Weights of a small GPT-style language model, trained from scratch on English Wikipedia.
Architecture: RMSNorm before each block, rotary positions, no biases in attention or MLP, untied embeddings.
Each number is 128 + 32 x the weight over its row's rms, rounded and kept within 0 to 255. Layers, rows and columns count from 0. Numbers have three digits each. The size before them is the row's rms in percent of the matrix's.

# layer 4 MLP down, 64x128, rms 0.116, rows 11-63, columns 0-127
098:101167090155129118095052074142067116163146106170153130076109120135085123163058095106094131119100113095134128115119135107135128152129142114178096117155117094192118120082154108105133032151136156149089129133148176127088099119107080154122115094128153136100116069152102155146166136154157059094116146119106164096162126115154136177090146142106072088167129137181168064141065086124138135085198
095:069103147100150102147183094093085112131116087100193113196130138162125113190131136111136171122152082129088107071112123157148153147097121129135099137057105129185128163113121059046165111147136162125142126135099170139187172167112115119120118103107194147120179107134160154125123136175106150137126159129205118133149152194157105086102113098084182097122134113169139136162100098103111057125167
101:084177102152143104095089105047190093144153130151111128070081121138138126200081129136084105122100120146187138135040136119116116077113130113189173130155173098113137176164129081112071091108127161184147157110143120138125125152133131099146158152122161098139210167131138111096152164175136103154115116146091088105206147144139076121154058146127123087093113132108117161098158109148164156135135
109:118109163079157159114066145087125114106131117132176101074175090118158040137182150095116102108121125097127095126174168147159119102134120110090128086108164155144037121131085098117175136115156157120196103160170175135125097130173174106081158131114128143132143150135153100093170146125169173194117128115200081100148086126138137151106174134111168080126097098121150119144068141204151098128132
093:117161181144159120126146047143081135103087123154127119137141122128138087087088149062162113135079096178095139134154079155150105072148210058139072120086122126050120083116142160139131167091107167154180164112184099160119162115109093118169125186140091119089099134124142142131076108105058125189133084121079134120088121147126090153145096145147116156129125133134124121195124157125154171152132
092:159141163065062124105109105074133154087115106151140136107110154120093148053129161083175125107174154125159112084168119095126098131089200115152108056097109139143137061160186131120134169151156151162142113125098122059095099169095131159129131104158084109127144113117133055137117149106087176109113148154102119122157158132124122173120072142068117142121164158108195091195153112150162149137188
134:142110124080089070100103107105117121110151157093114081148139091121187118088135061110166169130141119145172199116122099022138120153148103169108113088151096124146139140125156161153085113097078105115175059110100165130096123121157145170100139123164166128144161083202117155122134101121170149147098131113144112151090136148118062088092129189107120115180160124207135167123092155086165152143111
100:179090141091059124124139102109123183142168110155082090166090156184141178144106099116122139201095120105173101169098103089121115173146092154169130136118109163129166061129088126128166119140140146090136097119144164196136132112181117086147177070149175157128172194131123107072110125119151144099152100128145106125170072151157151127075123107106151091090123146126135129089129104049158149078075
112:122097116104142122082091136126188084133111067185107097078127085153141075103187138143148150143167068088129167152117112151164112119120095130165076117197142153188075138144157124181122120116131183160118133095144104101115110195165139146069100115180117133104168109126097073109124125174127186160134110180110160131143145143131137093164120157165122120152175127160147151084088080083206143090150
109:157101095074107187107109134114082131068093159152090143157170149101073156126073140163108130084140127083099104159089153151113199134131101159151151122106068098137092117128132141111144135194152178181139141137133126096111118125109150141201090126115097123110129093066080182140092152096105139164177086166201117136144108089078134107124087153107181108177174085104143182107145144099139149172139
100:093154079153106110136113168192113127173144101062157183085153185157172178126146107115116165101139125109144139157126082115140128179148132173184126127080155103167164165087121145198091117102138148122116115135095121126122094154079056167110031139118132195113093096135129075168161127161092171161133144163110108121148097106159125177144102132126080091100101093121141157077113138106083090137103
102:120103165098111082151070165166153112126124113117110140132140131107089096107117102166091140140143154171143135159104102160111113094119092105149159187135095177130128112089121093112136158145112109081171086122112135108155148142152200173133159144140143081185099145090127118059129185131137165057112099082144069092103107092147131134189125140016182133154138121128095183078157080145163174083128
104:208143112074146171120074112106152151111120103133187099138162127059147191122053131063160094121110153132104182115169154154087110130073142095102143142143156126157116107113084174136087103133106124110113100115096051102105107153153080130132109155155167121090147089116152113101124147153129189119145123112072107099161153124123106201111123099062063134148129215131139125151112169109103115120103
107:082127128122111103121125107170175084137150163155085113156037108128136152153190203096118134108190113131166123145094105122137153132150144093138159081144117148158079123087112150127086110134166173059134099160085115092096125145156155155065099148123176125148117149094089150155139069141136072170083169092143182148108147147119157151121113127174133175104194131105159160158089130157118060069147
083:094120209108107106112078123137110088088113110139054115111134097146151130130043157164106102212100103115101127098128140165135127193056105113178167102066176132097127086175099127100169109159172119149168142077167140129147138127193115141140110154094135061123174138117125132162081179131087100099141126119155143120108120108092133145109158100116111157119078108152159182167114069126092137096119
095:126166148166144110111075095154130152127153138095114065114148057164163164151143107114152156124161168116118187125134071119165156095082166083152157197086083100098119134147090128153181129136166092117134129146194186193111137142100131144140140125129120186117092199113152074150167102141174107149190160181109095162070108092117182139132192103162135126128135134142097148101114093100151158156143
105:149133124168125086156124131126159107093158137122146122112106169142064128136141151130128063195210069127136108143152135088133096176142154143108115139152175157129188166103191078190121064185102117170107134152147167068086127132166179143086131158098120147076195140127158101132156169151109115125113126157137135166142106079121112100135146053115091138166091178153176122109165100138110168083116
112:118073187133151142097092120110162133151146135129091189172128084123128126122214183126132073058107150131138134155192143128118141113137159141129162107050179179135166112072165133191110158123162084149118086169060096115186087135072121145129115103084136139122132151130118090167107125086126101099127129133148170095158107134134153174148157118114110164065084160150155144160158155104101113087180
096:113113129165054148109139099113156154110128066141186105143124131126169176159117124141175090147110116151120178144064100118151089170067143125097093168057146115181174096111127112135135085076122099160128127162105144080151113083126130192136107113085113147159083079119099102178123066136139165153132146141135081144118187190130127115099148181123178176143106123165173160118143069142064109116153
098:161164136100029098159123032114097140203114153140169205072202102114097142166125092104075153157156131188135166127130104143173137126088149172137131072108098109086108146136161104126151123178126110144196128164121158140055138141128172149152140146115165133087147115168094136162099144135101165157134127096120153130069125106144122089077168118110152108138169133167140126114107140114102136166140
090:170132094139165096166085095190056141135110146092108110113170111102106138088103137158099115122107172075121108098156132126135184176146094106128164100115135193105162083101098106141159122116060093147086151164134155154126132141196122055177114106110089125090085121084106095159093153100089103129097171162133129133168185101140109094112078144121134125142106227105166120101119074142103107164096
098:093125166122117098165109064154129109146099087031149160178116113097125096103126148124069192082144149208112103112118167121163133079142138110094069141058147151142135108162157124111123158190143096088093119112151105090128064140188173110129150161144168159167108059153147145193086145195163110134112149130163133133189170143138139125154134096108168137150114113095131131142146091160117120113133
090:198053117107128223150123062077162080118177122157140122111100095100185107152149079142168127138113155122130123147122172112064185143163088118102091147086111102137092154148088118110156138149100094100148153136123106137189135119142202112100132120118165156131135138161107094148163146128168199126133113108084148109106156128092149125129148218147081166124152105156083094140180148151088135100148
096:126158173158135090105139103147139185141173134128132099112159193133184101090099151079105164138187176173164166118136172120145136098138129133121117113054116115155125130102134133121099175109198126139156132091183155142105113090113073150100131087145129079164068164144138107160094057096147148147076170207166148158145107103185131129076146122150157148156128169185131067109099142087158153142128
106:141134095117090131157102170167097117063157140094129095149134116126110109099096142131158134169151145130170158206105126154158115125132079081128052102145089159156187111106185124084177137140119174116169074069112121166098137091123066175097094100098180072121092128153072152121120170125106090090116166102129113161130164171097162093066128174130107173165094137105168083148086125104114132111153
096:045151120118112158065118149190138194133148138106174145117092163118115170165122139122134128086152147149112136118085079152133173148186076154133125137120152150129162098157083082101048080161128084119129130138103135175139141136157147172086108091095171099132086086150170153147125135159110039102117088157134162102147085142110131060135104185130135149143131151117159146128106205201125116156132
104:138106083170116096144093189125156104180159129161149141096152186133097105077127132071152151106165108129117145081133171147097091134157153106131200120122133101176132097119168098062188093135094150183123179156150137094111134175122120058136145141107191132117116121142154106174098141106105126102096178101087132111179149124193115152109212097179148130076092140152166168091094130129119158089112
093:119115101167120073051108153091104152069148116177191099161129104148118083119147155136155091130134125144131143105109061159148159096137147049121163073089130141102136140109164157165104093089122130088173090117138120096165083120096147174106156066067123173141107092130129183121099117159130150096119113082114190090086090117150054125110148107159058154140150122132116133125147154149049113127101
093:097070112143093104101067116140118069150113108095107128119133059087110110111149098113084167121144153163146202111049084109115082080110146128144147170139127126135181060134105145096105097085148094139108148201112076160103141120147111122131145149109164114135115144099113099100082077105091133085124076135178118141163108073141025137151129143100124058102148154130141141120134132118113079138068
112:141126129114131114113109187101117109106217113179129110174157138176174126112141169139165091067101150070109148182139143072180125118133155087148135152153122108092156132107130148150145093110087162128197141126166092143151170122128130053215136129158186132177156098126139126127152087129116108111111138139123128168120115170143151086117177175054114147127159199123159096153189141186145104162125
107:156097112075106101066084099143080153193125150066118100163171109133139162130187161125116057146118079175064099080102136123142134137114178173104047150119098111155123140200104143148149114087141189111085136168119169111175047148127134123149164108125108132120098119127120127161110093116155116105123114172103054125152106118066121113127121117121143063140165175144120105152130142110114115087085
093:111125127127128108150159090120146054130159170108071188102157123110108126097099103123058110099142100120077173107130160117149147165111164151120155131080101140086108192161143141154134185133094116129156143198103126125142106221131169174115102086157070135157158100093107108163095062173080159128095118061122102175069127142142103148153141128133106140119134125107151183134164100129085082077089
091:128111066113071094141157154120165136107146144101134083124106084116088137123117128107212158130112088076122108088135171125120149143114178114153113113105108061172109088165096148151156191144114138114092104112123088137124138116188173126136131190125145146085061132111152168111110088083159162111059127097133120107066097148119132081114150160133212173095090129113191179131134113117148105093055
100:108129074134210143146173149082108175144126091134096159143149195170130128190126140161139137146114130117145075098095116109135083112132123135162044127097072111149184160174163113100166139131153119074120171142077122020094173143161171119121152101181097132128094074108116142106130140147115124127076079150105152135126133140184124125097115076130161183105175148085124135166116132177162131124123
101:154088143091120154118159120143074169126094166144166176153150132141097101111125092075132137114149183119150166117151111123180120145130137132128176147178149119138075161151112098117133120139143066142134161185131118123116081066113127147129101098091164103103106191128069085105138108114148225089160071155124123158102120148094148095146185177154065096084178108138179161173107082128124049157119
090:147186133049160126117119110151150124106086137153113148182156141050121168119190194208141116110105066082106066175174135153105115137119133163102134102119086177104104114110110145092134068160113154144100120124100187149167139173104112098100152176165180140125118133132140143139130108133080120102118153172125141175146170102126134094152117102153089080075075126072081147143130088105142141181138
102:136074145164168155089168101174185090099184091160093101090112093087040092143106099086165133116122159098126156173159139096136082089104130134132148095139131134159151120189096101100113167096128112110161141181158171107139133151195146132110123123181118164182160084118099087135148128149085142128169126116181148135135097092107110132135097158174152178124184143152072092207143165120176133110119
100:155121135197076157087133155110129166140084171215170129168155121139114139097095119140111168119167102122076130153089115202157108187114103112087167166087122112111092111126161094165124128169133129122130155111145185122081134122182165142151092113132140142078099171132093119089139205085079106136210082141132107106098117156107175171153087133130153137067164140099127133094073131135171134131093
102:115136119128145176086144090118093155144152107135109079145160111062113135081160112111153193064109111068121080120096099089107082141097123096072100124121061127109144139135148130165186164124124083132100163159098141135213114140161123163097122138132155082160107096153084163162095101161136118171084098091150094120176149120033120112128121066134126091123107101084113187145142145166106151083085
096:154112166138141134151089138085114142172144120179104097114147112151141158171096090170096128148132177135089176137110119154180227136151135091139189115120083081147122187133126170110127136156164114161078129141106110135136058134149139159119145063137124150093106136092156090084164107139110131145143198182088112169128133152118163120082189172161169148133141097146126111155111109087164199167052
111:173115111113079170184102135100143161140130161065083138134146116133131196133098124118157111172122092103133096143123191147178072081144141114138131123078139094088107102099133088117127143210154107121156186101104114121164181093129094184198128122082121177106124181138121147123191157084159088124130105093116119140088171103080116142093104157135081185110150188123204085145123128136115121114145
097:146147176155137135147124159107149105136113088131075129106060127116129123086099155091138171086114088102181108201129173166142153161158152147133184132182140153101146145170140108174146078170080124061134129146161139127122201180181205112175123128189114173125114159155087123088155106084141142112089157096133144121107171157092121147167134114139095098094129140055128106108124102169073151160091
107:127174103144139108113061139111152091137084132125112103108083137107102182077146150198139111135169131123167143145151086092100104091137198121168131155106164108104101160156146213093123109114062105136167156107093090111093172185092122110138123187147135114068154117160160120094131163178113161158153133158138141165170065173059189114143061108133118088125114150120129151164140159143148159159160
100:108056102149102177121077177112135157126112158097128107116148135124103156156121167149108135186137099068072109135165139077119116083116092117106164130082108156134167106144059169037148135110083118114095091074087104145172155068102158119120118080097145059133160129122114148112145120082148119088180091134141116105070095085090071124087147128069140126109156102131104092114118105135191144117095
084:124117114144149137134118123206161111147153116170162125165122119110090119112083131060107108149151123171113095134131044123208126148162162157103123134131086156070169134160129117168168108110115103154156141125120142119165164144109140112105096130153131055162096171129167153138144227147152136111065119129148066074120105125054100119132169198138085053119077171135111102080151122134120133127137
091:059129176131101153151129132102119057130172165126163138100120163146138106114128057138111107139130135145135135157101100120161095086077134105108121122090153100154122195128081188107140120077115118112162165103107073127139145177170072096126087103143162138131060074125233127136171195172139170129146103168167144147123103058076184091133149123146111165086121147145120108156132145134152110165147
098:168102144173138146155123105104094099110198135152152120107157138046123130144126164130148185094108098151097116167112195133094058138135121159158132132159191079123154135162100162099120163144098169106123107113086210105165095145081114153107152149129135143172134157128077123096132137157144165199171080114099143101118114164090138187110117114131140105140105183110124192160118167092084123061073
095:126122124152163171132117149063146080070146082144142122108171187065130108133118152088140154130095079099098166145118183154125117125137092154106133088078104132069159137106157098101142150151213148121153101172134188100073135116146163157111110099115209152170085176132148193090113070131130141100087106137145137134112095105125144124113173160096166133070118126155157080164096146120129160115204
092:113145065153122161058160131130131121105134068137206139092104132080156123105159164174150150160171093105128091079150107083142140152148193108140126203085138084180091184134152101138088115145160174141082144137151179144113133151153165154146123140166108159163160095095120154151142138140215088096103139146093090139103091122071171134171145168132111144085143129142136139075177083120163164122133
104:146106105083119155167154132167145079177123097152132112163119170121072119109141126142109142123092127119120163137120127132193109131145160133114137121148104049095095150119115125099041108107155171142174143082092150160130155113101132100175094080163126130119064112081065140108211113060175156170148142129086099163103141091167090127101141107107114178149110207112125105116149144184193166098106
098:138156140086162167085055126123174141082138078076122087146069112077124183171127135157089164152085189124190126112134154094106155169098191153159089176091100116063116134124111123135168168107195094152105132091150119152139098178108105102133188105100115145151125120115129189158110142152113166114141144081164164128134138115161177083140201125104131155111120119074160138132139076124120122115081
097:102184183092113187172139152164148110180114106155110120076166125142162113141068121187139086164132146121131095144067146107132204159126159069117138083154138171179144142131093049125180146082170159122151117151097088124124124078112116165116119141125138179119086121102180126188101127104175160154104042153137119113151137113142153132119091152123116163112065175109080124123109132083143108170137
103:080149181132182128152135129147160197146151143163121178163125172175129143103144130139130126159098084096128114115124147106162148056179115160111146215086066113143131117139090079124140120133121105124112179142117083128078179134100122113120134087145131161094141149184092134104126124193152190188094099114118111163148130047171152120116150162114126136182103162161157158091090063090121171166138